python train.py --intermediate_size=512 --norm_place="pre" --norm_eps=1e-06 --positions="rope" --qk_norm=false --tie_word_embeddings=true --init="normal" --init_std_qkv=0.0475 --init_std_up=0.0475 --init_std_down=0.00449 --warmup_steps=200 --decay_shape="linear" --max_seq_len=256 --doc_mask=true
Each number is 128 + 24 x the weight over its row's rms, rounded and kept within 0 to 255. Layers, rows and columns count from 0. Numbers have three digits each. The size before them is the row's rms in percent of the matrix's.

# layer 3 attention value, 64x128, rms 0.139, rows 3-42, columns 64-127
098:145121160122143099117149149120126098103133151158084115170133096126125131117115135156118165110120112118142165079130134120126163112120125162121143127161126139125104123089132091110145137122150127
090:110090123114122163121116160185142151137074132096174123093164116091099153103118104135119135150136117129115105087088144173125131126080146116110139099145095097103158161122104116125120149106162119
107:163103145109155110140127116130131134099113089099129129096157109095163100122131093120157104074119153141090152138123136144169118117119152154143119138148140128146162196101083079128110146122117077
108:105147119168124066147095149117063099112193107129088091168130133122129150133145132139141133146152127104124100165108154113139133128112129153113151135116133094153124143095139105152128151145140148
103:115156101072147164131085115162113116141119134105140132119118142153141129130114128151101151141162125085120144138150098141110155111148084095105128118074136108076146135104134127112141117124124111
104:118104135122123120147135146140143141135109148132097136160178151119130163084113093135106149143148117119139106178136117096150134156134121080093060109110136113142136152151148142112121168119113183
088:172117151119109165103153144114150093131135146139141147100152113130133103132130158144163112109152158097138135130122141134162142131163129114124124127183100093084136106117129100097100121116176139
122:080154150146143135116126135132098142118125187117165122134112123111098150110082143133141110134127114156139122127154112116131094167110146119131128111116114158075131145136159147125152100114142145
097:128170117103182128134143145137120121164118143114093139126124171117151159139111099130105115091072134124105206108121123161097097136115076111104157124128099137138170135124112084150128138144151119
103:156139096148125123091169144087141079087073120149111135083124100136160100125176123150168144119125147161122105138139178119135117103134127129142198148143121109141132111156105152097133113114125092
094:131141087120136152136108109134136082138104118132147117162148100150130193128125081134105109137053127171146150114115094137081128164131157128114123157161150115107155107159096112140175151143120104
096:153193122111131145135094089108140154122146111109132104107133123102130148150146137102109110186172172162155099119134134155133184131115112107130138100093155130090147143149112159152125132135161100
102:143133131180107182113134107095106184102115129177135130165147169142143173108130140111138130167113151149119131160077151096093163115154099171139118153112154145113138126121091163133101132110146124
090:103122137138171127169096119147133130148131100082106128114139101107120137152102169123137123186130125117133134117154112140119155099107148128088113117189162109118117135178155185109152144122134127
106:103176134142135119127144139147143162126062170171128116099106102094095126149126104156139136137097177147174089143129089161116107145144120112148166123141176101137113109143109131132107119135126145
101:103139158095129139097121151103134127124185112120155125102163112126100109089106085160118170131123130119112131153090157144124158137122156141115137072118135124100155157113157119081141107165088111
112:113141113095154127118115151154095109153138156139149142120108135092119174132124117097155136148166139143136128175103079163130143122128113157161169141093129177118130179161127162162127144144120134
095:157146120140140156109139120135112151112090133169130166189132145134188097138095153128088104114116124091120124094099115108099191095127094178108146102110170133118102099121100136142133104120158143
092:124118125085136114097128132145159142116099128143151101162123129104119064185142140118141118090107115136104141097130170120106076122106152128118116079081131130134094124114184103144153129139112123
107:146108167130115139159149123144133122125139172152082177155123164128173102076131108134135116166174128112161147133145200123136163118116132156113152104122121116103127081068130106168141124117160129
087:101102098121135130098119124137134141105075111124093168098111142109136130124159112101121108150144151112162134129144151145119093162153135104114123135139077143112132121099162114151156134078108168
098:104144117118129151157150131144146145094151117158140068155120105163131137140147106126137160142139148107073119133139195130169078187135090147130146141136121145130092112132120087093132131133142107
104:114121154144138150158071154101122132112134144102148160110139141122119115164074144122108116143126115096124119092136136191129103119145147125121073113139114133121101108115180107111100099132117144
098:109061137158132170107113164133106154116129106113105134161116174135124121096126144113093149126100117114136127087126154099135072118087121088122104110146117163119147137156131125137142122132126187
095:129117145122117174145162121137122122101112137061108136118180116105110080125091089134141204126139132092157149119092102156160134184150108121133130159161088119136132151152118107133171188111146135
096:133142141120136134105107128116100131189137124153150128142154118084123150147126110090155119110141069104119144171134147132120117126133113113097111099162092081128131115111122082171113133136178115
106:147114105112157190134129151148125105150166146123124098119081114132146136103135119115154136113098107114108097154138132106146141121116125109127116080136119123081085089099154107094123091140168114
096:099151137072150075126125117130120116188114141180147114130123113104153134146137109136086122131096100176085146136121071126122127115112131122090115144105145134152123128124129111093090128151148111
100:138109121144128128129155137141127163143127087160082085160125147160110106164147135114115112111160152142138090124163070104127151136144156149150127183169116086122151127097130148102122129114131124
097:128153130146139162133156100120141103100095141120134143104135145174092105128099126082121130117086120122113148120153089129141089108123086143136180108097160130129104089126122106153166134097156142
102:118136061141058075111128113175136123141148126156133136180133167137149104076112103152115151122109107120097132133139103127078109087148132127138138108142126134127150156072111135108128143097126119
098:130128146115167153149142129125136171145153128115097134161143104115101146144170118108136122169144159169167125154084143111152136122111102130130097151094163120078124138127141105137148159106099129
096:141110102085142139149129130142159154157105083132186120172156083135139121142136127144089145126121145135142091117104132151092080133126123127155134126188136157120111121120180124126157125201157138
103:130131132125156160150161100153175137100134154098149118131118114135131088121152119143133139179128126115121142090141144114096123115129160160140142143128142181116112143096154159138112133169097102
107:134104186073128144153151097158108112131157091109137152155090149126139123106091129088160139100160112134081160127152103115146100140135161125174131138103151142138110095133136096119128114118119119
109:135134140121100148104135159101178087082136120103114153109138119163135113137139113129123150156130136070133136138139137126121100121126172088118132171141142079117153166160128142128140142101079116
090:144135112099155121101147127207175107172114168127127107113126111115120142154144123136126092121097148135170099126122093180155113141132141120169079125128136133161135147082150163125111143148103144
108:138139178109107129124139137120132178116146152153147128139158152154157081113119117138133120123120091135167141127146133121133111157105168105123167093148157144137170104128125119137131101135106157
111:124150140155121100093130115156134162139125110124127134087132046121162134140147127080136138108133141173101081133109109064113125100148118155128163122129140173135116139135087091128079128148116133
090:177109106152124168135120102095166126167137133200127124112166148110123128090151121108107130108092182108129137108126171125123109122188113142136103145144141130123121123094147103142113137108100130
# layer 3 attention output (transposed), 128x128, rms 0.133, rows 3-31,35-73,96-105, columns 64-127
090:118129097183143135113125106103134111162112136123085151090170089123132104141100124120110069116123130098133088141122137099126132114146078101127153112115165125178136144098111134139103106118079105
099:128115105068149110139156133137128134109110115105146080131126162148097132107108191119109137123142097081138138165157147167077160105086144124099081177104149155123131115083124114150125152140121152
107:111108134088149148104138121105138075132172135129116110124084183101084094108071112141144151137150126130143112126149139103158131131150151128127131093157150143072127147097176154165154141112110141
092:147120143126134152081087147098143142098094126170107142103160066129157140098108142116104113153134097158095165108106130110087123155118094104102136142120097107158116140113104124083154129129082160
102:170147154129090095136102118136120114098082121123112117133132120069135122156146089125121152162118141124168111086125124132114126178080130101146134141151128199157129108115128151163139134124112101
110:135135168152085096118125136146136138150157156129202147111151148138119100129139141110120117105092163082096137109122138137153170133128150133160091120099133125112162114090140176166098130110116093
100:153124126131135111159133157113126193123147158137130134107137144126138141122124139163112133166113106133117124135136131138097092154152174130144158118114129102176137140083163141140076159117119153
113:140094125086118130146130178134155110112105129095150056122174103113107130116136119116146154130135147112116101109143132169165116146087146171138126157138141171137119109119088159140155153126113108
103:113157173087135138140177113123143143144168138105117139097148090134109111104068131145141148152146095167160112127111141116151126165067116100129146096115140085145105088148165120105143106111132123
114:133088149155147124137125161096120129165146154143101185129132146141097085141148107107182157114128099113108106130135112089090132158128124093103088122123104073136148111100123147123156152146111124
101:144093135138114116119178126143130148140165134115102142120112081142161075150126128160127112123134162137142090107104153113114150138094138129106095110131110109116122121139127134129159070092135130
087:148122173152117144153122126134112129167120072118135114109119160135121147128146126170127109130122173127115159090090115084142148124112159090080108100135076116140106144125092134094134130105121156
096:157115154159117132098162165113104108157092091118119077108156129120119088160109158171120125135134151121110110113126113088154111148141171114109126138154082093109159121122127124120124134172127139
098:124135118126145119128182113162098192125113126149165155143143184131143132168149141174100100118103116116119123142082140171112134155115130072179159172109115125109160126079133134143107136133128163
103:124134090121145131070144122090124151164134105112117138108168133158148170123178134097168135145131134094140128120122160126093155091157147165123119118121170098146128127140154130107090100136139134
098:122134167129145112138128131142144152045099160115063119125106153132106107119161090132119152123092139178119170145140145140131131169114111121136129100156146158136124136155115118140159132112150094
106:177132147124131127135144125122168100190166070136155133085150163125098126121117137139081145130090116115116101119110097161184126071122084114115138117119139134130094152110138118141142085114094121
096:098115118135107178127145134136132122138119125105104100126134087164132132170111129109145123123154101097123102106126127095162147145119112130178134143149110113117144129131085116091066138108106129
100:112116113131094214135073120150100153139106112173084077119106104124132118103093131119121133112135134155145162137141134101139156142141120133159152123151130160110112159148114116158105130132138171
093:118140105109107096143109093135129125149122096183118141130128141085098134135148130131118159110125139153126162127121110114129140179134098135127174090194118111116152127148084152136123135110107161
098:125128105126093145170206122120140172152149116163109143144152120140130096071142135117124169107100102124162176133109102138099109113111121112168134115087149105126112137131136108128156130159127125
096:089100103179122130134123133164158151114130141138136128137087156120130094132120116123139124112064101142107123132102158120131087123112112127107151142121127147118074127152163171158149096075122113
110:129134084098152161114103111132163163151078162113146124155115148107123178088154132122146129114123142126122130134084126126157111154129145127159140149106127118143160148177102127127116193109156139
102:157113128133107181167144156123125142147118120125168102159123154147103105143140102115106159115132117099157113127122124172106133130089130127138075138162137137078140134128142140121112164099182089
093:124099140078146078133149142143173145188106117147166135172124157155142145119137102117123092104116128136116092123151118144114116113088116105103107101088144110121156139153139104142149092094112144
105:073193160157139151130111139140123143105147123103165152114145154104111135107092169165150134141130140080109141114097127124117110130121132121183172142111097094120133131111117118171130125137086138
104:119074153115123137147111136145186166132136111058154142119121124092129083118161120138122136085083152099086130101120118106159107125114121119139135142175093095132131112166128155111128151114165133
104:162190133141116131072122162103092132132142151133094116133136147088130120145086144104099133127124111122091133107123149113143173153139093147142168162122164161121139120147145095117150104172130136
100:162146122135130106083167115094120113119119154158131126143143142116163148184113151124131113176136111098065116151112149129125118105170149099151138123135165119150085105133143087106130118144142136
103:158145164145137123108115119143174111126133104131147122157094153162096175148118084132130147173141131162093152126137125155117124136130169103164107173072121131112115126166147118130139148187125122
096:141148139173107135183104108113080115108155157175109142116123107142137114133098096119138138104138160139097086125136085096175119127159110136197154050140124121129091102120109137111105120101141110
103:141157117140135147125151125134082152123097124124104143105191109163155109145145164166136125158123103109105110155164117148129136133142085088141114176155098135156119075148102093096126112138136110
114:111116137122118145137152113131121114142128177083128129171117151132108091150116124156119141178147125092134106140113119161181149125112143153170154176132135125130145111164113128114131105141166125
111:117098129153123152154088115161062137166136109101141103116118172153113109116144132145151117087118148122114147145149131132123122117166110130136124141127141141114174170148112115100119115166135163
105:111125130106159125177148120115124139110103129131077114129130154103117165139164132126133129113126134112173119114107139118111103140084150151125140167173134117113140133153115154160160130134131147
100:119130130165117144099135096120111111159168095167148144145109103132132135137141147121135075104137139134132128116165167123113111108110096099095123139092174168096121144152113141142135079134123105
116:145124090099130136137151098121107124134154135159124198162087130171150120109130103114133145117131110146152137130105137124133112122174088094147095125113119122105137104095163101109110121116140156
099:150105078151121147086099156122132117111105074151113109161134164160149145158167135122115144079127135099099111139135133136126112103123141107111108169136138174100141167123120187172106141143141090
083:119117123060099095117101127142138124109119074138147134169130119152121137092111174133118115120079102125151164124097120156124140127127110167139117143124139164101100167072134087152102102113153131
096:143168130125126136126115128107135140123109138200135118155165147112104155097139104097136157138142118133112123149131096106103093163132128141139106116145121155120116158127148093116099187177132128
108:120088099147105149144090149145153117158130123126119122094156129118137065160124117143103161126112131125175118140146116150137125147125168136156130136192144115114115118112151145104114107161146104
107:087131157089165111126101069171142112074120132102133158136138122082120175170171106114178082150126103151119135118131130150104117129163111140129104119131155091157114118157158106164131120090145144
088:167115117089082119096122116110122095105126135109109067106141110127149100122135101099163204139112122135152155097132086133111137126105161152112125123141163098152107109119147103123127165133155129
109:115099160096103111123058099147163107100137131154113096142082131106129108100135117169105127098077099136143148107087077103087123119091116123146154125127110091137152115136142140149148184136157096
102:130111107100149163180117089142155096160120128122156120127137189109140130125127104107154097151129138122112089129175112128091144130105100152175153119114118117126105063113161137136056140138141152
109:095116088108132113121094144173135105108131137108095144160135135116148116127143086115141118114094133163138133114131157068074135151148131094145129086121095099112150173111113117084131149113171125
098:115108102113134113122105133129119136157094148109163147121129183149139139109128096181167129125126126137119127140149175133132091114167106136145130127167147126140104147132132155151177121176155125
105:170098138133162080114124146112123098131145118139123137151137164111126119135101126159100125161097118113161119172121117123151129071088093153085100145148121120140135160104153105134156110147142116
110:131101123180119177135124156123130176136131139135155111129127123163134158171099122135133096097147160117124117072134164109136095093124179157116113137150148129133082158130144122109155142138124121
101:124136123145141134097069113142138137089103149147116080097117120114127131151123129107101126117133184128140165126151184117156136159131116122101115154125120148128110113160143168135116122090098149
108:129134167095133117142145133117080106135166107141157124121190102117096159097108175131144116148145124108177172185141127143118145116138148122138130155140130142161137149130116152131098133153148131
097:151169122128135154112139135163102102109150118103076113147132119161100095130159121148106118132174099115158143154121148127116128154139128131131153122130115148112104057098132094121128128150053142
103:097118167137153078075109144146095099140153097102135133128123124119119131151113137115146126117126148157063095207141162146138127104132144128164123145085093150160143128111096097142154115123098102
101:121143115196116172156114113076089151134148122109085140111152115163120094126136152123099121136122156119111127137120109152096090070160143160134121101135136152149119127167126138125147117152120123
097:138068113130125126106127153123083154141107105120157149149111104153121143158176127104106113146108130118088109132114157163152131136158136113087098152111144146141105133122119184083140103130160084
107:133148146152130126093144142123081079117097119184164130089129143183155185142129094143147133166152156133136126090128139133131154127130141145129121139073132135121164144117110140144126139101112135
111:130126096131105133159123129157119163123115124090147100121109159148130098050131116141149169119159136146167124103125094126120123118120128120152094117153086112118122127092126154129159135115108125
093:113129113160146113128120178115085123123137123090093114130166125096122119131148169133153131156081092090150132109152102163105150094117117144136130083097147112146165104097116173125114110122136164
103:129128174138155117092093171135137114162116111165090080091109091139148146125108122137133136148131175136138121125144155149169168135155130161144084140151130147114116096117086142134091149126118128
104:063107136141151118137136149116099125139129162139097145121123120088119114132100155174159123115107130147192160146143132149127135129132120127140139109075146146171150173197116135111107103103085147
102:122084118148139140157095119194121108106138145115136162152092132127164166110129106141161145145125098147131135164141127141141112143144087104148130107163153108104150119152092148161108139103141102
102:126124154086152146126144148130138141073086152100128112133180154106121185150125135117149171111141152129131156158132126137145126144140175103139113117115130078129107127076138127135142168156128156
103:056128127108126120134121124092124094125144102126117119119145166102136132151134115142136165164126151155128158150106133104156107141133126146128120145118099110114186069129111092114142107172088143
108:129161166173159112157080159143109163103110142136118125172143104120156124127125157142127128153095113136121147135098149129116110141133091145127137148156119136158063152162093134109103103153128168
102:115117153125163116091157118092100127167184110126148150102129130137156093108179136106122077113116129110147121109172113133137110090113092137108104132149132112165128158125121141119107111156150111
094:123133145093151101146113154164137108166169090131103148104122148113101131107084133117101119116135145129137167127108150117141091147093129135140098161154130145143128127123181137141147134146155133
107:110175109142124144144163124143101177145109117139135120145078138154102111068089150118139104092164124122120131154129147172117109156145175126103122131119150125116081093177117106077074167118109133
109:127082125193153125132089181095082110162126147111144084123105157129136112114126109170151171118106129130104141089122125127090162148139135163121114144158127093141097139130125109142150113130140130
093:131153108116132153117117092133131138113121113126184147157152133095161121122166103153125132128142144169120103145116118049073135138128182088128137100165133083138158137149096125124115125142161097
104:131137163114120120122122123118138141099168112151106123116141098143165111152160104107101141133172144126109087144076137119154129122092128131130116145172081141127090094080115127140152132170184134
092:112137149177105110073137191157096143159140112143129128095093075101101067094111141150114136137148125108116091099143108130094150153127104131142165134124135136137103127137135128111115127187129111
083:126154138137146110127148128138090114107132100157120124123099166180090109118153124113107071175126146110092102124131119175158155143116092115077150136089104143110113146151098181140135110135125122
096:176120117137127110082085114166136151125125113157150098118148101127122113130111125094120139137139179132139089156118147143154148103133145129145135101080176144137111137122096146136124122077118122
093:144148093136120143171171106123150093139142157155119105123118101160127141127137123122112141146124168121128160099135109131113178128072151106136149099098149106108178131129107130083165145128121125
089:118141125149144122113102084174124143141117150103146106158122162077130157167111123115138136140142119121102141118057144073129161140127122166155144131147107151138083081176151137167126090136160160
087:146172145183113190137110112093084132098112125108166110130149119147134090140126105147141127167126147109142138144130139129105151085120114133123149118160158128112091120145107139094122132121131080
100:097093119105123090140104127094143101144160117127127136106096110128119107138162130102138129121058154116105160147067119119127168119096164153167147099120145097119160152108124162118163124106123118
094:118183140074148121104139122165165165124131129111141129160153134079124109114134146128112072134106139128157167122128169170139136123120121131109138112071134176150142131119119158113145116121124120
# layer 3 attention query, 128x128, rms 0.139, rows 64-127, columns 64-127
119:126164102090131112156134088088131149123110090104118101127111120123143101132116128138119094150114167140061085125117067128118089146114114110145114105147131123082099100142130117144152151099129145
107:075104164115128138127181133152108115120120116120129133103128130107155101154125148116176085118159103111128109147129132126118101124119112125133133111133098091107136150133120145133115093100117068
107:170095108168127119138085135139136144102101146144141119137082156128130115159162135132109146166109121102105190126117156140159154134130130123098108122144125151139119182133151178115095175142153111
109:138143101114081159142096145152119079145078134130099160130104109137137125145132074150130122151097162151167126167141090150122132118152129121136138107109146118145145102156112129114145167156119180
094:145180134148165104121152146124137065160110123121139140155112121105083104127125169144135143116126113141149134159130148124116146152127106124114084103151127107108136129175135108168132097163081096
108:143135153105128162103095098104147139132134126096103122118091155148148139081158113110123149142151140129130138115134132102078133068132159132167107099119107138116145105097129081150161077114147111
116:101126088123075154095095136119101117131125121108101129102131103131135137131142114149094135148151132127140119164140129124105136115186128101123112101165097120160151123138168125110124153147105109
096:100146129097149144094178148128125117171140097175143153133131142185156122139155090102144088124147143120109102125144138142133089128144119118151127150102151118131170076130123113152105109127111126
107:104113096075125127087119121104097142087132135103117154119105131125115113146107115134117152159091144114117109106126138137154125147104114114097102112136113156139109171139157176116137119116110160
115:138140144122180135134107121119128110143117089143136114120134098117136127147135125152058091158143098125120145155115118124080146129129150144086177133120109118155135112128135134125165126119115169
095:130145118116109121110100119141157074148151132102102095113129107158121127136136107095123163110126125129107112115130115129135120093121157123143121115110093078149191104127124081132092135142167121
085:103152107137132133112155144151126144116165096158142133143135087128125119097140130116127116083123152131130116183113099140154122136144109134160129161128180145110147135103087125130125151092121103
099:109126154143085115141121167086089121114172122139102144121180138103126131159094108086097153129132120183107107138110128094135080116154155101096130131169125157138172123163153123118092089123105115
111:109086129084128151137145131113132129117105099138098151094127131131162125145154111127136096144117128128165117148148131079088172144120130112119145134147098130140146131163130142080099091097131127
104:123149145133122108144159131129096160126132112138151156137147133114118089130096134094161105067092122134090067134085108140151164167080167076163103146147138104136137114075130117140125172112137151
112:132115108171091170167120155086073141133095131130103148108125176134183125099130123138148128118090126118143090142143155117086114100157111147171138141154100137119137095120079118119128106151151140
104:111164165112083117131128131135114147118141130123094144094110112107107153118122109152134083167134105104160173142151114094104143118133148124106119095147087195114168137090161129164100137115164176
098:125116129097122087135139111145127165103133140137180153123153088149124133114150131094129115117137097148119127143154097141134126144061127138150131108128165090109064120136167162116133097151148113
090:111087124137150142117097103119110106143113157167133136117131185176081151165194145109154092137101093114149147093122117137156110154126127125145095145104103128099112146126055153141137139148114098
088:115122076113135126153150117133130109123119142135115151123147091148126139159128142107134146133083107103105088110122148125138090139095096068093161151133175136077092153114128129153127099147129155
101:144084131134108115111111120155116114117165112114193155139145118145137079150104164139146125146101134091130110132123187163157125074140108127118166127125104134118160130135125144096100121136159139
106:121134150108101087098087107094101147160101096164118100139139149143141151088053130118127154128138176109163089134134133112089193168099157129166122088134114155156112124104137131098107147106117147
102:172119124105115152105100122120146111097089102162138130075137170123153173121130132150103113112128133139075115125123113122142089130123149141100111159131114094164198126152115120123098135120131111
105:094066121104124168105146120136163081137095131102159137151149136109170099094116142145116132128156120125143132145130118118089136120152184094153134121114127138108112081103149137124161181126144125
114:140104099153163167122153161104101171094126125104122148121128124127101111161090111136127165122130157123117136135109111167096092119105130123139161137099137103080096166126139158085131099161080105
094:111116115153156171099111153096130160112102170120130133162139107114098122142135101119119121155152129091119094061142158117134132116164110176104129112125162142116161147055134137141150077159138115
110:149158164131118105120129126114127158093121114109150150114155168097120129151139109135150117147135092125118138120144130197089125129132130116130147138118143140145090147120135146120163185166095100
098:113161153173126144135103159162074156148140098112139124129164146130120079129098141092146150108107136066135129119122148108091165146141112144169179113156144106113122168135140125101136112104118137
101:145108129148132100188147166142169133154115124087145134120106147152154115116119135134129130115133172132189127158080126103123103101138112159114202141179131110138128141123129136169153116120108141
109:125118179157141138140118168118103138149133068069155106152126165114128146141135165148131138159151123074101151126130139102125133092149141196129158123158102151158118118143117100097131129111162145
107:170098162145089132114108090115125124132149161106125132188162152170140091137093144109154150117134157095126160131141107111171163126152138113112132140130143116166128152111130102146117123159139095
119:149143119124169120155122144124095166157166145113141123144117119100097143182165109125110136131130111133125117144128133139135136116098176140164124156133060105148083129106169121123156146107125125
088:127099162114103117132091134097096124127113134162146134152134136145120166165083126126131142085128104167126172164145150110122157105160137123146143126105125147095167078123117141124116113069145122
087:108094145190114185102118137152178134104110132126152094121114171114160127097124127096166166110125113134132139071104138131133081139123156108133162139101131143146166125181134116127131116102155108
096:087193089102136138166160174173110152129124134131101145098131117162113117131160135148104139144138174098118097162128145164113125155096133109093118143168091086151104159117125160136120147165133153
083:162126148153132156122120122128111137057112117164131128128115066138149142106151128100122100123152105127141130140173120125132169140150141102141147157147135128063118103120136123118144099129101126
080:109127163185155122122112108117126091145131131108153124122164126098130144140152136123148148152096122133114108113144140149155155124081128136165169111124157158114139110165145150057151090099125138
081:094090144142089117128139088115186109142125123100180112124118155123146133164127098119136117134100127103098059134170139156096166139144145166137101094154141132117120138134131102103122113104119140
084:092161118129094139108147142176097130081126099147117116140145106134134177102128149121124094099141140133090150158130156126139123137162104118110134134094124141095092104094126153150143139133100090
082:150094187100116186112111113127104122122119130143150140153089147127138143133098147079172136129133096134139121073119109129149162105133146165144112128119177148110130080134141125152107107105121128
087:121160102163130122118159122150136139139144162063136118148106166068118143104131147182115131125131142153119122097118145128112077161155130127168133127122075130133099150094141115125165162114140128
083:155156085120096131116136151127173122131140139125115184088143099130148126142152143123113167125133136143153123164115097119110128088169119087113126111094118121134162155108126147115130142143101138
076:145143151172116145144128129125156106090101129145148114101129114135158116168126143133162141096098120126117139137114106122100144139142144127129124128120144141110132131102126115131151129145139216
086:121103130162172161147137117095117094115113146148100100173108134132132118142098135143126125151141166124112111128106101112077096112094163126117143117096173124123117106117148109110147116106118119
098:150133091108143158102126135125104088104126167120147119124187103116145120128139115159056141115105153147133102150144105086106096090118146141125117126117130147087165108104113138169162146136107116
101:115132121137147095160102093132073075105116111145144136114126151187104107117135129140151085148121175147153141167133157112106172125143143139097128090128132066106131114100136100107112123098149163
121:123157121126139105165135098148137093141100134130109135139116152120090131083070127153157117134142091130133107144138108151096163155088136130134126153148187074108126126116131115130129160151121121
104:101126108155126161173150126083150116098108130114093157131102081135174136124137140136102157171156153101138120100132090106161116075103140115137152170129116132124158129157132136107148107105108128
091:131151107104132124144125140167105120071100117154116145106119063169097159143174157117136118147120149137164151153113132090111153109159130119089127117114108174110103088142132131125126122129121166
095:063112094122112110130120100092176097170123125136125131126098153131112157097147127096102148107119138125151148088146136124173109131143117116160166154146181117128131130137137108116134138129155099
088:162131118132164134117140159118132112136126101105115117137188113148152083149144140146151143161133155101129119147128112101129172139141137165121132112126100147153182159144137121077172097114127151
090:175119150107141111107108162147120133066119124133074147100114123114144142127099128116170056111122156144142144129165155122139072140107178123115129107110132172126135111130099096105120098108122162
093:140090125126124151136115117140122062115142171188143130138117109162151099100162142149133118107115144147161131120127143109087136116110126152104168116139144116117146180139130160120156106126125110
093:145144141149125121125125091110084108118088100125129129146138155135110090095062145133155109174121133134140091085172141131134135106102130123089135116157161109120141132109164142139051133101129150
095:108118138102121125112118113162105109089125131171175120136114137152166104083161133133118123140123112171092097107166138072132151143168148121099080105109140115138103114116104126145085134098160147
089:135148109094139109100090123122148128105143147105123119137108095142112139102110118101109091124089110114125144138145090160147206139130142114158109139118192125142120148122128135152152119154152088
095:128132167152138141148144154152166157154119153151136142175157160122102148122110161164157193129130140154146140099110147131120084107123072139084131117144121125154139172125156090135156118140157147
093:118115107114133147130129174130084109149105143169124091081155102135135094133117125170149130169111134101144176121134119141098115152133115106116154094124145111160119157132146148138139167142185109
114:131109170128130181135137176127094196128093096141149140150175136077146115150137120128120070119128132149146115130120141137152104121128097142109148103122106147122113119109111133170131116144086166
103:106135086159091121140118109120110087148138166118115110112093084151165102122148150102138137156142138134088152145145092066124127129160103068132090105118143134153130120170161132115133133156183099
104:102116127121167123127127110136123189104120151120154122153147108131134081079110116114104112125145119138085159113129150141113112123158132116147154127164113112100073170179147117128116113139143088
098:159137130160081123094160140185130185146158144120133124173125102130142148155102116117129149144135140160149081115165069119133089107122136128124106179113123163117153142111148091127161167158125128
105:128087116120122169133083130153109117083152104184148144127152136124163121155115118172138095096094123157130103133127090102088149187132111153127141139160144077120104123130126072149090127153113176
099:155122162099173125115128140111125159151146099129186129091136155113108131150139136144122141169122121158068131142145117153157069108130127161150113131109145108118104131125131172171116116176095091
# layer 3 attention key, 64x128, rms 0.14, rows 32-63, columns 64-127
093:106142184087166112130090059110168112094135124129154124137134154127156130143131089115158136110104127167151138137135148131118118115122126145139120116103145139113153122183124084101126091094147138
098:124183115101148129100111144136122121106127130113132120096114110131113086126138072114070144152155130101070124133151123132136108095117129104145121076104150116128095152119141130118103171164107102
086:136125155153127128128150069086116141142139144115115130128144136154134135139106171085137126117147124145098126144126142107127124121147149131134096173108130113150123125183104098134141133142153140
086:098107146119182120098126124127143134134142140133090086137129103134112145094110106139141104158119174125190143149142130132124167128098110151133113166129144111080118126097121077087110138097151114
084:147149116143103155170116147132090135125106139116113114146137163142100173097133153140122157157113142125101178130109111148135167109133130111087146126083118125173099119095129131111135184163105116
099:103117121150148095170151135112095165129152100119170144127109191148104159139150140151168128119114112171166124131107125152171114147138139130138119160154127101089129130156134132105157034122113154
090:153108132114153166103133119090104109145112098131115085155109171142095147143135093147110108158124168124158120115137109166098117110096099128099126124114165104126112188114156144096077110111141144
080:154141101149081156152106149131119118111109150125098097150145151132162116144141140126079152117111108134148134100103140097117142173136144114148165118095151140129161163074138121128145168151123134
096:146126106110121129165102180159170140111115112120171121106127189157088108140107143137141097108095120157155129137148153176133102129158108139123180124113161154127157134111114163119107101112158141
101:129162127123153124182107131160119143157156098124108099123115132122146116125113113138125135123135158111110163117097160115091139113125095136153117063155126134144114113117133124115096144090160129
096:119089146110147107136121132156085156111149134147123116132153113124112165127099134129127136120152117143177107116146120133134188143124126113135107123124122112145106092101106138140131138118107099
096:105183109145093098176114127138085103145133124129112162118170129146163164145122150121138136132133112113149160096124142115147157101154136098086129067183123105136131077105114141128171108153172146
095:158163116111153108095087120133123066155112170136146120107118131120138135127113098141112119133083142107130109137124091138144118107157119103107080110113147100118120164165124161126148153132113116
107:137130141105122128157179121147123127158124129098119148126133150161118145130102114112093153176151148126142169159108108139130092144124086115156140130091120129134150141146102097124162111090155115
100:100121140184125123102133144099124144129142169134136099111152132146161158105115151103128135153108145136136181174128128120158099067095113135133127178136138195118148125163165082113141123125080162
106:134098159100155124113112078150170136121131138124143143091132106161140136135110140117154054158129114151098109127172122144123139121154102148150136155108101126168145135127112130161152080131128153
091:114096127119126135160134188127108074126129147120109175124125150153123118089189173119149176090156104147114098161122113127120083161145127116116104113140108115096155141146091139118136098146114141
105:091109108111135102164127123126142106168118172149130148090136133079183156123135156075127133078150101143137155137146126078117122149127176154091132101121101138137132135120130107104156117135078113
094:099112107135105131127103085112144145168140163143086128144097131142176152151113138125120146164123138079114133113150111135103149102180152129135156121136107112148139074107112112142139141145105150
088:088159127121112168131132177131117112085123102093134141134110109124148149095135116128078111145148102102106078155147120129109142115173100108157091105093142147134141103144106138114127122117147131
104:109103115119113147135141105118132166136144119182108138079150110135127138176148144158099145141129113121143100141105098125133088093126155120123159184117109107134119123109136113103088123129149140
094:092180170149128114110144105123129120133133131072177108101166097119109144170164146088163145122115117115129106158121154144120144063108116136093149161104105146120133141193119102133114093118136161
107:149114112105087116118162136110122136135150125132140146101090127088098133117123114174170138104163125118144168116142100127143130174148076131129088085064122111148152149147155117087135119124106143
099:177132159133154100127146154124147121156136117154122074134135134120124142114166115104128098123138149129115142098136109142116131123136088088128159111095108155157096123101146156099102143126172127
102:121143109139153173137107161177131145116144116117180130107091163117106115138175128102096141120143124152085108101122149138150092073121096107123135100151105138132099152145129144125148122141100124
086:150075073155096140113131143100110183074129095113113106127114120105122142137131161148134123118108129189150150117126126126125083127139092107141157137137103109125085154124135144093148104118113169
102:110134112118178182141138134128124149125112115173147114132129128153117157115123097129105106082110127136098172108112164107133106136156108110129086158133142110156177089122099154143128111123129100
100:112110115112129130116171130106143165123121144179158163155120097142118113147103101134107169169148140133162097066118082095130087085092107138122123128105129136157128163117158148109114118140151124
092:133125141118126137116112111153100151146140093130091151130170143151079078131179098119141113116137141139127176141151136123143085133121142154136130132086090122121095142123145137151146128113126121
097:131160133112151141132111115097145130140108153158138154121115106129145093178132083118063129108101166130096089131114125173086105132141096148115149102095145104124138145129109167108138131131080159
110:132093148128146189134152104143140138138116160090131119118120163147118161145129110133164127125163140143123124162097150085138111111177119119126116194132130109124139140117159139147144156184143158
099:157136138121157149136136170144095174118107089100133094134116095138125127121076140111123117173138112186131159131172136111125140137119147091088173134101145128078113102155160175139097126134114158